Each number is 128 + 24 x the weight over its row's rms, rounded and kept within 0 to 255. Layers, rows and columns count from 0. The size above them is the row's rms in percent of the matrix's.

# layer 5 MLP down (transposed), 256x64, rms 0.172, rows 124-176, columns 0-63
size [104  84 105  99 100 120  88  92  98  91  96 100 104 105 105 124  80  90 100 126 104  86  89  99  89 108  82 103  89  96  74 156  98  93  94  98  95  95 120  78  96  97  96  94 101 134  97  93 101  95  93  98 152]
[[162 122 174 171 111 135 160  97 146 107  92  96 108 119 103 134 153 129 122 132 113  76 153  93 103 127 146 112 176 118 119 137 125 111 107 135 149 104 119 119 148  73 121 106 139 134 158  96 133 129 154 167 107 133 154 108 128 131 155 130 127 177 155 110]
 [124 155 134 145 141  90 142 102 107 104 175 163 130  79 120 125 132 132 134  92 123 174 139 140 125  95 126 122 146 176 103 134 120 113 109  94 147 140 146 129  97 143  91 121 126 130 145 133 106 131 132 143 101 133 155  67 198 109 127 154 115 145 119 140]
 [204 141 143 114 125 142 131 140 118 132  98 139 133 152 158 132 150 101 144 145 127 118 112 114 118 180 133 141 120  92 130 113 142  95 156 149 110 102 138 158 106 127 136 115 120 106 147 168 106 137 138 123 120 149 137 131  99 131 106  75  43 137 117 131]
 [135 132 108  97 102 147 138 109 127  92  89 106 141 154  83 133 128 163 110 101 149 126 123 149  89 117  99 154 116 133 129 140 135 112 135 152  84 155 125 133 149 107 147 168 158 147 192 115 129 125 116 136 157 116 106 153 125 140 132 158  99 127 142  60]
 [145 110  74 120 135  85  76  83 136 123 155 144 118 136 131 105 188 100 157 147 138 121 149 125 149 122 112 125 103 119 148 157 113 114 123 151 111 151 105 157 153 147 148 114 121 106  95 148 160 132 126 148 144 111 143 130 143 158 144  59 145 107 122 118]
 [151 137 149 132 186 175 116 116 151 107  84  86 142 132  99 123 129 100 174 123 152 121 113 111 118 108 102 135 126 124 145 130 155  63 128 109 142 134 170 128 126  99 155 153 131 126 159 128 105 109 116 149 138 139 160  84 145 119 136 110 109 116  93 157]
 [132 158  85 123 135 142 137 107 107 102 143  86 105 132 123 146 149 131 109 151 126 162 151  93 119  88 152 140  77 145 148 161 155 133 155 132 116 152 156 129  93 117 155 141 154 127 132 124 101  87 102 116  93 131 179 104 138 103 126 170 161 122  96 139]
 [136 187 172 120 115 112 142  83 124 132 149 134 139 117 137 133 124 140 151 103 161 115 127 133 146 153 112 156 120 109  92 132  96 120 101  78 129 114 145 112 165  87 133 112 119 163 140 131  89 119 132 123 137  95 111 151 144 140 113 142 127  72 162 180]
 [148 101  90  99 114 143 139 119 137 126 157 133 123 187 130 125 131 130 115 113 123 131 105 142 141 154 119 203 169 125 150 130 114 124  88 156 136 170 110 111 107 100 157 109 132 102 142  89  92  96 122 132 115 148 135 166 118 130 115 154 158 118  81 122]
 [125 119 129 128 123 157 138 144 107 128 143 154 127 114 119 137 121 139 178 126 160  89 124 149 124 184 140 170 136  85 111 112 133  89 138 142 104 102 104 119 129 149  72  96 133 112  98 135 120 155 140  91 114 185 138 127 100 110 132 103 124 119 184 140]
 [151 125 120 116 149 185 131 131 118 147 110 126 134  87 107 107 126 101 183  90  99 116 156 107 119 166 144 127 166 134 123 113 123 149 139 123 152 108 147 133 128 101 173 156 176 139 120 118 112  94  96 127  88  97 149 160 148 107 128 127 141  94  94 118]
 [ 98 115 136 141 132 124 152 131 132 138 121 116 100 129 142 104 138 102 138 156 100 119 116 156 134 117 118 108 176 117 151 156  98 181 133 147  70 135 174 108 149 134 191 128 135 117 107 113 110 112 125 171 151 149 100  76 116 101 106  99 151 131 146 126]
 [102  96 102 100 140 169 127 158  67 134 137 184 151 139 136 153 126 125 119  98 140 137 104  67 118 121 109 136 161 119  90 159 154 115 180 123 137  90 141 115 129 122 125 169 136 126 128 134 112 131 111 130 108  98 142 184 130 135 132 131 136 119 114 137]
 [107  84 151 135 140 135 119 140 101  76 112 124 133 152 122 103 106 132 131 121 125  65 161 124 129 121 124 156 139 139 109  97 153 140 114 108 130 151 127 174  87 178 137 125 173 117 141 137  89 158 116 100 157 105 156 129 140 154 159 133  93 110 123 160]
 [137 135 130 131 117 168  79 116 109 168 104 129 106 101 163 158 127 168 176  86  93 155 168 145 114 112 124 143 110 147 151  98 155 115 109 111 137 156 165 101 131 138 140 129 113 117 101 116 167 100 130 117 113 118 163 135 158  86 131 126 106 128 108 103]
 [113 150 141 136 125 133 117 172 106 157  91 142 137 123 150 124 137 102 136  81 139  81 144 119 121 136 130 106 122  93 149 144 106 115 128 142 101  71 113 158 146  97 109 122 161 130  94 157 201 132 147 159 110  76 145 149 140 133 141 137 121 142 115 138]
 [142 132 111 119 124 140 141 142  70 146 114 139 106 139 117 142 107 132 136  92 175 127  99 114 103 141 139 109  59 113 121 174 102 133 143 127 140 126 108 127 132 146 178 115  95 139 130 142 148 132  94 116 140 154 155 134 166 145 152 120  80 116 184 118]
 [ 96 121 104 138 106 106 140  84 137  91 162 128  85 120  58 134 152 125 122 115 127 134  79 141 135 174 143  87 106 137 143 171 151 122 138 139  84 146 156 132 102 134 128 133 157 182 131 112 151 156 141 103 139 128 110 154 136 122 141 121 128 118 146 130]
 [127 167 131 107 135 123  99 117 110 107 114 108 129 156 101 113 112 137 141 121 129 149 110 169 133 177 137  89 174 130 138 141 134 143 167 123 134 123 136 115  89 105 152 112 148  88 205  76 137 158 108 127 142 103 128 127 122 106 119 105 163 130 141  98]
 [107 110 104 127 112 102  96 126 114 152 123 112 123 114 119  92 179 155  75 137 145  92 140 131 161 132 128 125 169 156 115  86 125 107  99 163 131 121 115 129 101 103 135 117 133 139 161 104 149 130 118 117 127 127 145 122 187 170 102 188 144 125 135 153]
 [ 87 186 130 156 105 151 184 107 137 105  74 127 144 116 150 134 141 129 121 144 123  88 121 134 121 101 144 139 182  96  80 125 142 115 124 114 136 144 124 123 142 136 164 126 146 135 152 112 159 114 116 148 146 120 121 154 118 128  84 134 115  71 109 118]
 [ 71 145 138 117 108  79 128 144 134 110 155 153 125 114 139 130 141 139 124 142 167 121 108 189 143 151 151 164 110 133 129 167  88 182  89 104 116 125 122 120 124 118 120 136  95 139 114 108 130 135 135 113 145 111 147 110  96 157 126 150 138  63 129 117]
 [116  83 147 160 136 130 140 140 143 102  97 148 148 138  86 136 133 140 122 123 115 156 134 119  89 141 104 107 136 167 127 122 129 105 177 115 129 116 136 158 116  87 110 112 197  86  91 171 119 134 120 110 122 142 127 133 141 115 138  94 135 163 180 125]
 [131 103 154 138 106 123 124 134  95  88 160 128 122  98 130  84 113 116  82 123  96 160 142 136 112 153 137 132 154 182 182 127 109 129 130 108 126 145 175 141 137 161 160 160 106 162  93 110 159 161 103 123 113 105 102 132 127 112 145 140 116 109 109 108]
 [130 118  99 122 140  86 103 104 154 160 136 105  83 144  97 109 125 125  75  91 155 155 117 122 153 164 135 124 117 104 127 147 144 167 113 144 173 160 123 145 131 147 128 175 158  97 112 131 141 128 142 177 129 128 106 118 131 158 138  96  83 115 119 120]
 [145 122 106 219  84 143 159 132 130 102  98 126 100 110 161 127 112  86 134 164 125 107 104 132 142  84 132  94 173 133 111 135 167 127 180 118  98 123 121 133 120 134  92 102 145 137 113 133 109 149 119 128 143 107 123 124 141 146 139 130 144 141 136 126]
 [112 136 120 162 133 110 120 153 142  78 125 100 121 139 130  73 148 134 116 157 120 112 138 128 148 118 111 119 126 139 173 104  91 117 154 123 141 137 138 177 137 143 115  79 147 137 124  82 122 141 146 111 108 119 122 120 120 149 185  97 112 160 189 101]
 [136 144 129 111 135 150 104 140 130 171 137 116 114 158 119 116 136 110 143 139 186  79 139  75 128 183 117 130 132 114 101 140 110 168 113 104  95 143  81 133 125 160 151  94  97 155 134  79 143 151 117 105 112 138 122 138 119 110 167 132 149 111 138 134]
 [ 81 126 153 121 103 129 147 137 130 178 140 116 150 113 153  88  92  65 130 129 182 125 106 176 121 126  95 156 127  80 166 111 114 135 131 121  96 124 129 150 125 151 121  96 123 140 162 145 109 179 120 113 138 125 126 147 143 128 118 142 136 100 126 135]
 [ 49 145  74 123 110 123 128 120 104 145 105 116 106 139 142 103 181 129 141 131 139 112 130 174 131 120 100 156 152 169 132 158 141 119 107 111 143 115 128 153 135 157 115 151 159 117 159 139  95 112 131 112 127  99 105 150 101 130 116 152 154  86 108 142]
 [122 149 131 144 179 137 122  92 131 172 120 173 111 105 112 122 137 124 116 118 149 114 118 155 111 133 161 124 103 139 149 159 104  95 142 150 132 113  95 142 114 101 113 167 109 136 134 142 185 149 138 140 140 135  91 100  75 143 129 110  63 105 124 132]
 [116  99 125 151 171 115 154 127 133 145 157 121  88 146 184 124 154  60 138 154 160 149 134 145 110 134 117 128 123 137 101 115 167 102  99 139 113 123 135 109 117 159 138 167 136  75 123 107 153 121  89 130 170 147 121 125  89 129 122 105 106 123 118 114]
 [135 133  70 153 139 168 127 151 130 154 137  99 144 136 129 134 103 129  88 146  97 102 150 144 170 152 131 141 160  94 139 137  98 167  89 102 136 104  98 133 144 120 162 115 144 129 133 137 126 133 107 149 160 107  91 155  95  89 125 129 103  86 159 137]
 [156 179 130 101 134 156 136 149 104 147 122 138 130 136 116 125 120 134 151 134 142 106 120 170 116 154 137 100 103  31 113 106 142 126 147 134 138 131 132  90 102 106  87 166 100 148 119 158 117 133  85 156 107 122 142 138 136 108 143 117 148 116 139 159]
 [123 104  92 109 123 134 175 137 145 185 113 119 150 118 159 120 128 129 110 146 111 168 104  76 141 141 121 114 130 142 130  88 141 104 155 165 129 137 111  96  97 117  99  97 154 193 145 120  97 138 103 118 114 129 158 150 106 129 113 147 139 106 152 146]
 [ 95 111 158 139 105 105 163 104 161 112 145 149 121 146 164 122 124 191 140 133 100 111 128 121 131 112 127 112 131 103 117 157 112 112 120  81 185 116  72 131 109 156 156 121 142  87 167 148 111 133 156 132  88 107 122 121 131 132  97 155 146 135 130 128]
 [141  97 128 109 130 101 145 148 150  89 111 103 154 119 132 117 119 113 175 116 122 140 143 132 158 113 156 121 162 146  97 146 102 155 102 139 131 131  93  94 121  98 167 124 132 149 121 133 126 132 123 132  81 153  86 159 112  93 109 133 180 106 132 191]
 [ 70 147 106 151 142 136 114  82 135 112 143 172 139 146 144 109 138 166 138 146 151 136 163 125 125  79 146  87 158  77 146 154 132 152 136 148 124 155 101 118 100 146 116 133  98 108 132 145  93 102  88 119 107 153 135 136 127 128 110 124 129 175 151 116]
 [107  71 125 132 139 129 148  99 145 114  84 118 134 153 112 145 100 137 130 144 126 124 110 139 139 126 128 141 126 185 163 126 127 161 119 110 121 141 126 150 118 133 123 126  78 132 139 100 224 138 113  97 152  90 138 121 135 140 128 106  98 165 114 141]
 [160 149 103 152 141 157 168 143 146 135  95 143 114 102 186 144 123 122 132  79  83 121 116 115 125 120 137 102 105 164 131 142 127 157 143 136 104 119  90 157 144 114 138 158  94 144 121 129 133 150  90 141 155  93 119 142 151  95  79 105 159 126 122 107]
 [108  76 186 127  96 109 103 120 133 154 145 149 104 128 170 150 143 124 135 130  46 106  98  72 137 105 125 153 155 124 130 126 156 127 133 129 148 128 139 164 156 130 103 128 136 124 106 136 108 112 166 155 124 126 122 152 136 121 140 143 128 130  83 132]
 [132 111 141 148 169  97 132 119 128 146 125 116 126 140  86  95 168  97 127  98 119 118 147 157 131 133 159 114 124 138 139 118 163 119  99 122 104 150 105 100 133 122 136 129 157 133 128  71  67 148 175 128 108 149 170  93  98 141 104 163 149 111 140 156]
 [127  94 165 140 144 115 121 135 148 125 118 106 169 141 127 109 167 126 114 121 148  85 117  80 154 149 132 169 101 144 175 156 153 102  98 123 108 102 107 134  88 110 108 168  89 154 156 140 138 124 163  98 143 109 128 105 110 123 102 131 127 111 133 169]
 [171 160 156 139 130 124 119 131 135 176 118 124 137  96 150 166 114 114 141 100 151 121 130  68 114 142 138 146  92 152 105 113 127 113 115 121 129 110 149 107 128 132  96 138 100 159  75 202 137 148 153 142 105 104 121 106 113 108 136 137 124 110 115 166]
 [128 101 132 158 148 116 141 131 124 129 114  57 108 114 140 109 159 120 117 116  71 117 125 158 144 107 138 123 133 122 133 122  96 125 150 117 121 140 168 166 129 164 117  81 159 136 150 110 115 155 142 147 157 130 120 111 120 151  57 172 159 122 119 123]
 [128 105  97 115 145 123 128 113 142  94 189 100 131  90 139 112 161 102 145 116 141  87  94 101 126 162 140  86 127 176 139 162 114 119 168 121 131 171 129 162 122 104 114 156 110  87 134 146  98 150 118 118 146 128 124 127 139 151 141 129 130 153  86 150]
 [145  82 124 140 119 139 126 100 133 134 123 150 130 113 108 107  87 135 137 193 127 160 139  96 117 146 130 111 108  86 135 150  80 118 133 114 138 126 129 123 159 103 188 124 172 142 181 129 174 131 155 137 135 100 118 143 102 114 119 102 122 153 111 109]
 [141 137 152 129 148 171  92 181 106 173 102 134 157 101 154 113 135 119 152 121 130 111 171 121  95 154 164 130 145 132 146 128 136  97 136 122 128 117 107 137  91 159 102 146 140  97 166 126 119 107  86 127 123  57 127 135 146 111 130 127 111 117  94 114]
 [163 154 106  81  99 112  99 189  94 135 116 132 148 128 131 161 126 148 106 102  56 111 105 145 107 134 130 170 117 125 110 135 113 103 110 132 141 110 131 148 107 146 136 152 170 135 138 133 156 103 143 142 126 163  87 144  93 141 130 146 118 152 143 121]
 [131 128 127 110 150 122 114 146 190 129  79 149 159 130 113 112 137 151 107 143 129 148 124 103 161  81 146 147 122 101 130 129 142 123 121 126 125 130  90 124 108  71 149 116 150 133 132 123 106  86 138 150 124 138 154 152  69 139 124  86 166 179 135 116]
 [155  84 151 149 123 144 134 105 126 154 115 167 127  82 130 142  89  94 137 152 113 125 151 121 113 132 108 103 132  93 115 121 138  96 137 128 115 136 187 113 120 154 110 161 160 117 106 161 115 152 157 131 146 128 164 139 124 104  74  73 126 135 158 125]
 [118 102 104 168 147 111 135 131 136 137 143  88 147 131 110 159  83 131 132 137  82  94 161 150 137 189 138 112 124 147 168 116 107 174  85 113 115 162 147  85 107 127 111 122 128 103 111 105 133 148 146 161 131 152 148  87 117 124 139 153 144 129 119 111]
 [121  83 140 107 124 124 125  62 118 146  86 125 119 162 159 128 119 160 140 104 140 106 115 149 110 114 133 166  82 145 119 207 138 123 107 106 115 107 114 120 151 164 101 139 146 114 139 125 151 129 163 130 166 139 152 107 139 109 130 127 131  96 149 123]]
# layer 5 MLP up, 256x64, rms 0.313, rows 125-176, columns 0-63
size [ 92  93 107  97 105  95 101  98 123 104 103 107  99 111 105  86  96  99 120 106 104  95  95  90 105 101 108  95  97  85 115 102 100 106  94  97  91 137  78  93  98 101 102  93 112  99  95 101  93  99  99 125]
[[141 140 124 103 143 142  92 138 128 149 110  90 121 158 118 178 126 126 148 142 149  71 114 131 119 123  79 110 144 149  97 102 123 113 144 119  91 117 115  93 115 128 100 118 109  86 129 104 164 163 150 114 146 147 169 168  93 147 118 108 121 105 119  91]
 [127 120 111 112 118 142 142 122 152 118 117 106 117 112 157 109 150  72 138 115 147 136 110 124 112 191 140 108 141 114 124 103 141  94 153 101 110 114 159 171 107 118  80 141 111 106 127 142  98  71  87 114 116 158 146 129 113 131 119 111 116 113  69 101]
 [124 146 137 167 172 156 153 154 161 135 142 116  99 135 110 132 143 122 139 145 134 156 122 156 126 150 113 130 133 144 146 132 144 162 127 171 156  87 117 176 155 131 114 185 129 135 124 162 103 151 167 163 100 121 136 159 130 146 127 137 167  81 159 142]
 [124 130 159 160 130 186 181 138 162 127 129 123 116 111 122  96 107 170 127 108  80 112 111 110  78 105 113  86 106 111 114 124 155 139 139 114 130 172 135  98 134 121  98 132 151 142 106 142  74 130 102 115 146 111 126 111 134 153  99 153 141 125 141 146]
 [114 135 151 169 151 135  91 106 160  90 140  96 129 104 145 140 118 102 194 101 136 125 122 130 135 131 131 113 122 150 115 117 119  68 135 124 149  83 188 151 141 122 119 166 121 122 119 159 110 112 135 133 156 112 158 103 128 174 139  99 139 106 140 115]
 [169 136 150 141 117 139 131 145 136 121 126  79 116 160 129 139 175 116 104 102 136 125  99 137  73  84 140 145  88 153  96 140 108  96 145 128 124 160 111 112 115 112 118  87 139 126 173 146  97 122 130 127 115 126 185 137 125 106 144 118  91 164 146 105]
 [112 133 141 154 139 148 141 148 154 107 102 121 104 142 109 122 105  88 106 113  71 118 103 169 112 127 151 168  96 138 102 127  78 150 123 115 141 127 119 166 104 144 120 117 171  99 116 165 122  96 174 162 121 152 146 144 114 153 115 122 123 129  89  98]
 [134 130 136 163 147 150  95 107 129 124 126  64 151 128 105  75 115  85 101 142 117 136 118 110 190 146 128  98 105 140 137 163 136 146 124 131 137 134 141 124 137 147 129 172  79 144 141 143  90 107 144 132 142 151 144 119 128 148 145  97 165 109 157  97]
 [ 89 113 136 120 106  96 143 153 109 123 102 118 120  71 152 106 129 103 127  79 121 129 137 123 110 115 103 122 110 105 124 119  84 125 117 100 105 103 158 106  93  89 120 130 133 131 101 103 110  75 160  92 101 105 121 122 137 119 108  88 103  84 116 106]
 [ 63 114 153 119 114  90 114 109 108 148 147 143 115 136  86  99  95 163 113 122 174 102 108 120 134  80 119 117  87 125 128 153  86 131  93 100 125 124 139 121 126 140  84 128 100 128 105  98 104 128 105 146 133 129 134  99 116 144 116 162  98 102 100 117]
 [184 170 107 109 124 157 115 119 100 140 141 159 141 131 118  91 139 131 140 110 119 121 134 144  86 104 127  75  96 158  96 120 135 125 153 150 121 108 126 104 148 139 166 105 128 130 120 170 135 129 140 136 156 108 149 185 111 132 160 129 152 149 149  75]
 [144 127 141 118 144  79 130  97 154 149 140  63 131 137 150 106 136 128 132 150 163 107 133 200 159 111 140 129  79 141 118 117  90 109  79 146 106 115 120 124 139 149 140 131 105 104 147 128  99 149 156 151 161 143 102 107  90 140 119 124 120 129 130 106]
 [127 182 121 128 138 189 153 133 152 178 154 133 140 110 169 153 142 121 142 131 106 175 112 142 127 108 106 159 117 139 135 113 164 143 128 106 135  92 132 165 136 109  80 158 154 121 118 129 159 159 180 124 137 127 123 152 135 142 104 139 134 127 166 123]
 [136 133 151 130  93 144  75 131 114 148  99  97  98  67 169 128 111 132 148  94  72 103 162 100 119 132 126 112 130 152 118 101 139 126 120 134 140 152 127  97 119 134 126 141  91 120 100 113 122 135 154  70 138 149 120 137  79 141 126 119 116 104 109 106]
 [144 121 128 132 144 170 123 127 147 137 104 160 139  70 143 124 123 125 147 118 131 115 137 114 111 111 121 120  96 144 137 134 118 162 121 124 121  98 136  80 147 108 132 111 112 151 141 167 123 115 106 150 149 137 160 154 224 144  87 128 163 148 147  96]
 [142 133  88 131 114 160 139 100 166 119  99 136 128  98 143 131 146 134  96 107 118 138 113 132 122 114 104 103 168  98 115 128 123 142 140 174 114 123 153  96 117  85  84 146 163 131  91 120 125 146 140  91  99  72  88 142 108 105 126 111 141  91  93 135]
 [159 156 136 137 156 121 113 128 137 185 114 156 170 126 162 162 136 159 144 176 132 143 182 115 152 106 135 154 155 125 133 110 113 137  99 141 161 128 110 102 166 145 110 115  93  84 114 162 145 118 113 168 118 136 127  79 122 127 115 134 117 138 140 135]
 [165 115 151 157 144 135 161 134 155 123 119  92  86 155 131 132  83 106 114 134 144 182 115 123 152 122 171 127  99 168 112 123 154 158 125 102 148 139 179 175 141 119 121 104 119 162 147 153 127 137 126  98 117 117 129  86 137  82 137 132 145 124 107 127]
 [143 153 135 141 131 134 153 135 131 185 158 126 144 122 126 123 152 161 127 132 131 117 135 126 142 174 133 158 162 156 139 146 130 157 118 179 136 128 172 179 158 110 170 130 153 176 150 144 162 117 143 156 133 143 119 130 172 118 104 161 168 148 127 138]
 [188  94 144 117 133 128 105 127 139 125 116 159 125  84 115 115 156 139 178 129 163 110 125 109 108 129 136  90 123 151 116 156 106  88 147 163 175 161 121 171 144 130 109  72 139 128 116 166  92 124 125 136 119  95 145 124 133 153 149 142 141 129 119 139]
 [111 117 127 175 126 132 111  90 122  91  61 138 135 157 125 126 110 115 112  83  82 141 116 115  92  94  98 127  73 142 111 118 115 124 129  79 155 114 103 108 146 137 112 131 131 115  91 135 133 126 134 125 170 125 130 115 155 133 144 106 149 121  95  93]
 [123 148 143 156 156  98 147 104 124 118 108 154  93 122 129  91 119 103 129  81 144 150 132 100 120 100 122 120 128 123 112 170 140 119 131 117 118 102 113 102 122 152 114 161 131 117 135 159  96 114 116  83 135 121  98 159  88  63 114 107 182  90 139 130]
 [124 137 185  76 147 107 145 150 130 123 130 138 166 115 111 148 107 137 152 111 141  86 129 140 164 118 136 103 162 144 151 111 121 123  79 158 149 135  98 162 157 146 120  99 125 124  98 131 159 137 150 142  94 130 124 201 128 133 123  98 138 144 123 106]
 [131 141 130 117 125 163 144 121 137 105 150 156 204 134 150 101 109 113 150 189 112  95 140 104 141 127 120 128 116 138 134  95 129 142 126 151  95 117 103 146 173 102 117 129  91 166 141 158  72 122 134 145 147 144 132 155 130 126 139 155 151 161 133 156]
 [105 116 106  83 106 127 143 103 171 183 105 146 104 138 144 122 154 118 117  85 148 121 140 104 147 123 134 131 128 167 143  67  93  97 108 132 128 109 122 103 128 145 102 163 160 111 133 162 134 136 133 135 144 153 142  97 112  94 133 105 109  87  91 131]
 [162 158 144 149 159 180 161 121 128 151 130 146 143 143 110 165 107 130 131 135 124 173 125 136 162 170 116 178 110 121 117 125 171 139 150 117 132 127 145  92 133 117 150 147 150 133 140 174 159 144 112 154 176 164 140 146 145 143 112 157 141 123  89 135]
 [132 108 108  76 123 134 111 130 116  74 152 108 130 121 111 172 149 140 169 102 146 133 129 130 131 118 133 164 199 143 118 104  93 124  88 141 138 143 104 110  97 165 126 158  98  89 114 140 133 137 133 104 133 129 117 130 122  88 133 146  76 132 132 123]
 [169 146 145 135 156 102 106 118 118 110  98 104 130 145 129 160 145 209  93 109 108 123 144  96 149 136 138 100 159 119 122 126 170 126  99 133 126 119 129  78  97 112  92 154 108 137 100 139 134 158 141 111 117 128 109 151 121 127 136  85 134 152 103 161]
 [183 108 117 132 141 119 137 144 130 108 129 133 161  94 114 145 105 109 142  94 111 111 119  92 118 138 152  96 113  79 114 109 112 110 111 168 138 153 110 100 144 114 117  86  74 143  79 117 150 138 108 135 139 155 112  95 120 120 156 103  98 153 171 138]
 [120 126 117 104  96 138  99 108 130 125 139  96 144 108  94 155  91 156 138 149  65  95 152  95 151 145 104 122 142 123  99 130 125 137 142 151 141 144 189  93 107 164 123 111 134 123 107  63 106 135 128 139 136 144 139 132 136 113 164 149 133 133 106 166]
 [ 91  94 123 132 113 126 188 172 151 106 138 115 102 150 173 155 149  91 100 146 124 159  94 148 126 123 114 143 142 136 120 158  95  92  91 133  92 104 115 136 133 150 128 153 143 131 100 110 125 138 117 101 130 101  93 141 114 112  79  88 120 132 128 133]
 [145 162 166  92 147  97 116  81 116 148 164 138 146 119 143 163 145 156 190 146 136 166 162  96  95  93 129 147 136 133 143 121 157 103 144 144 115 123 122  75 144 115 114 111 128 148 120 109 118 129 158 140  91 129 131 129 130 139 138  90 155 152 124 159]
 [121 117 132 117 109  83  68 136 121  94 122 118 140 100 129  98 169  88 117 142 118 131  97 130 115 148 116 134  88 121 175 105  87 126 109 119 144 135 113 153  91  87  94 168 124 143 153 151 143  77 132 125  94 105 105 125 105 134 120 139 132  98 124 112]
 [111 153 174  93 168 166 120 119 141 144 165 113 162 151  97 137 128 158 140 133 138 163 136  95 120 164 114 127 135 131 130 172 148 125 134 122 156 132 144 130 185 158 130 140 133 118 139 151 137 117 139 177 182 159 104 148 135 124 110 150 130 167 158 146]
 [179 106  93 103 150 164 110 118 125 153 124 122 102 104 138 134 142  73 135 151 170 140 104 141 125 123 107 138 122 117 118 107  99 129 126 165  83 139 153 131 123  86 120 100  91 181  79 150 163 133  96 147 148 149 126 112 131 125 141  97 120 140 133 127]
 [135 113 102 142 116 153 134 128 154  95 106 115 136 136 135 127 110  69 154 128 112 158  85 104 124 161 159 153 136 121  78 143 121 167 157 158 168 131 127 135 130 163 145 135 163 138 128 107 135 110 103 113 148  96 123 147 134 111  99 176 163  79 112 142]
 [134 132 139 103 107 134  96 214 124 134 146 120 117  99 148 134 124 133 153  98 134 116  91 152 175 135 150 142 144 181 101 136 102 108 126 154 105 147  90 148 118 135 112 121 166 148 152 118  92  97 139  97 142 115 122 116 102 164 122 137 123 128 130  92]
 [113 102  99  82 147 113 127  86 141 119  81 117  89 131  92 123  92 102 140  93 111  83 110 115 114 104 114 148 146 150 111 125 103 121  87 112  97 131 123 109  71 137 161 140 108 127 136 109 121 145 111  78 140 110 104 125 122  90 104 130 123 128 108 104]
 [132 131 133 167 121 120 131 166 188  93 139 128 108 151 121 155 151  87 144 117  87 139 166 160 125 103 173  90 121 175 158 126  94 114 113 129 177 155 120 147 117  90 133 145 150  99 139 114 134 114 134 157 154 121 135 111 119 154 117 149 115 141 118 110]
 [130 153 107 143 143 141 162 135 158 133  98 125 185 138  71 107 121 133 136 128 176 130 152 166 121 138 123 124  85 131 104  94 109 153  93 130 136 133 144 107 125 134 164 133 114 128  84 146 165 163 120 100 150 146 120 105 105 151 113 152  94 138 153 166]
 [112 143 167 152 140 120 155 133 164 178 125 126 150 139 163 138 110 112 117 145 137 129 171 116 145  96  87 111  81 131 147 155 117 129 118 137 196 105 161 156 130 148 157 151 127 157  87 147 110 113 137 106 141 120 148 148 147 126 149 111 106 134  82 113]
 [113 143 117 166 103  89 157 167  95 145 110 137 145 105 171 142 136 105 164 125 124 164  81 120 112 114 104 138  93 123 125  99 125 101 108  67 108 107 121 100 127 173 115 154 111 135 141 158 113 117  71 149 121 104 123 118 125 136 120 109 121 122 135 154]
 [102  94 100 128 115 146 113 103 114  73 144 102 115 128 103 100 139 119  83 124 106 130 104 171 124 113 128 102 156 105 124 126 128 129 103 145 162 158 119 141  94 113 138 101 145  97 133  62 119 110 106  94  88 130 119 135 125 166 102 120 131 159  98 100]
 [113 120 124 130 165 113 103 124 140 138 143  95 104 108 154 128 159 137 169  67 118 125 125  68 149 182 126 105 150 135  97 134 135 145 122  88 175 108 167 113 143 129 144 128 138 125 139 148 156 136 123 128 146 111 113 106 141 147 116 194 154 143 140 126]
 [113 124 100 172 188 127 146 164 126 162 139 134 102 108 148 100 116 124 132 187 173 113 127 150 147 134 125 100 151 151 132 115 126 123 122 132 149  83 116 146 116 153 146 111  87 115 116 121 143 139  81 133 132  92 147 100  80 133 135  99 139  90 134 123]
 [ 98 190 100 129 124 155 126  99 107 120 139  98 143 104 106 109 140 127 106 115 112 143 129 120 141 114 141 118 118 140 146 111 118 156 107 149 128  83 164 169 162 174  89 134 102 133 102 127 105 110 110 163 157  94 126 169 153 117 113 128 101 163 170 130]
 [ 95 132 119 126 128  90 135  97 142  88 142 111 105 111 113 102 160 103 107 102 105 142  64 134 113 118  85 130 114 110 107 133 154 139 129 130  99 127 103 106  89  84 132 138 104 133  83 126 133 140 126 110 111 192 115  91  87 121 131 102 139 124 137 145]
 [161 183 140 138 117 119 116 131  95 173  97 160 135 149 117 133  82 176 136 139 111 114 124 104  85 123 143 127 107 161 106 162 142 137 120 133 111 124  94 152 140 108 145 120 149 129 131  98 108 115 131  79  94  99  95  99 128 127 152 114 133  92 126 171]
 [102 162 122 106 119 108 123 101  73 148 159 101 119 140 127 197 138 107 125 147 123 118 114 138  86 119 108 111 142 117 100 112 173 103 110 120 139 130 166 156 161 139  88 111  83 147 119 119 130 165 130  94 123 141 109 123 145 110 117 142  95 122 149 163]
 [168  79 157 155 119 126 130 118 128 162 130 138  95 134 161 125 184 116  80 135 123 128 137 167 101 179 177 131 135 146 129 122 122  92 149 120 109 120 145 144  91 132 115 152 177 119 110 157 134 129 137 116 103 144 109 142 105 106  94 162 136 130 112 111]
 [134  83 156 142 112 147 136 126 139 116 125 159 138 132 141 136 134 156 100 156 162 133 141 144 145 171 107 123 136 180 112 105 125 123 147 105 132 180 122 171  78  94 166 127 144 123 127 142 118 134 105  97 157  98 142 138 127 130 112 177  91 143  82 118]
 [110 132 108 117 158 106 136 115 126 143 106  80 140 141 118 155  42 120  96 114 115 134 115 139  80 134 126 122  81 136 115 155 135 120 123  99 112 104 103 147 120 148  96 133 122 141 127 116 132  96 174 123 168 129 136 114  92 110  90 114  97 124 139  92]]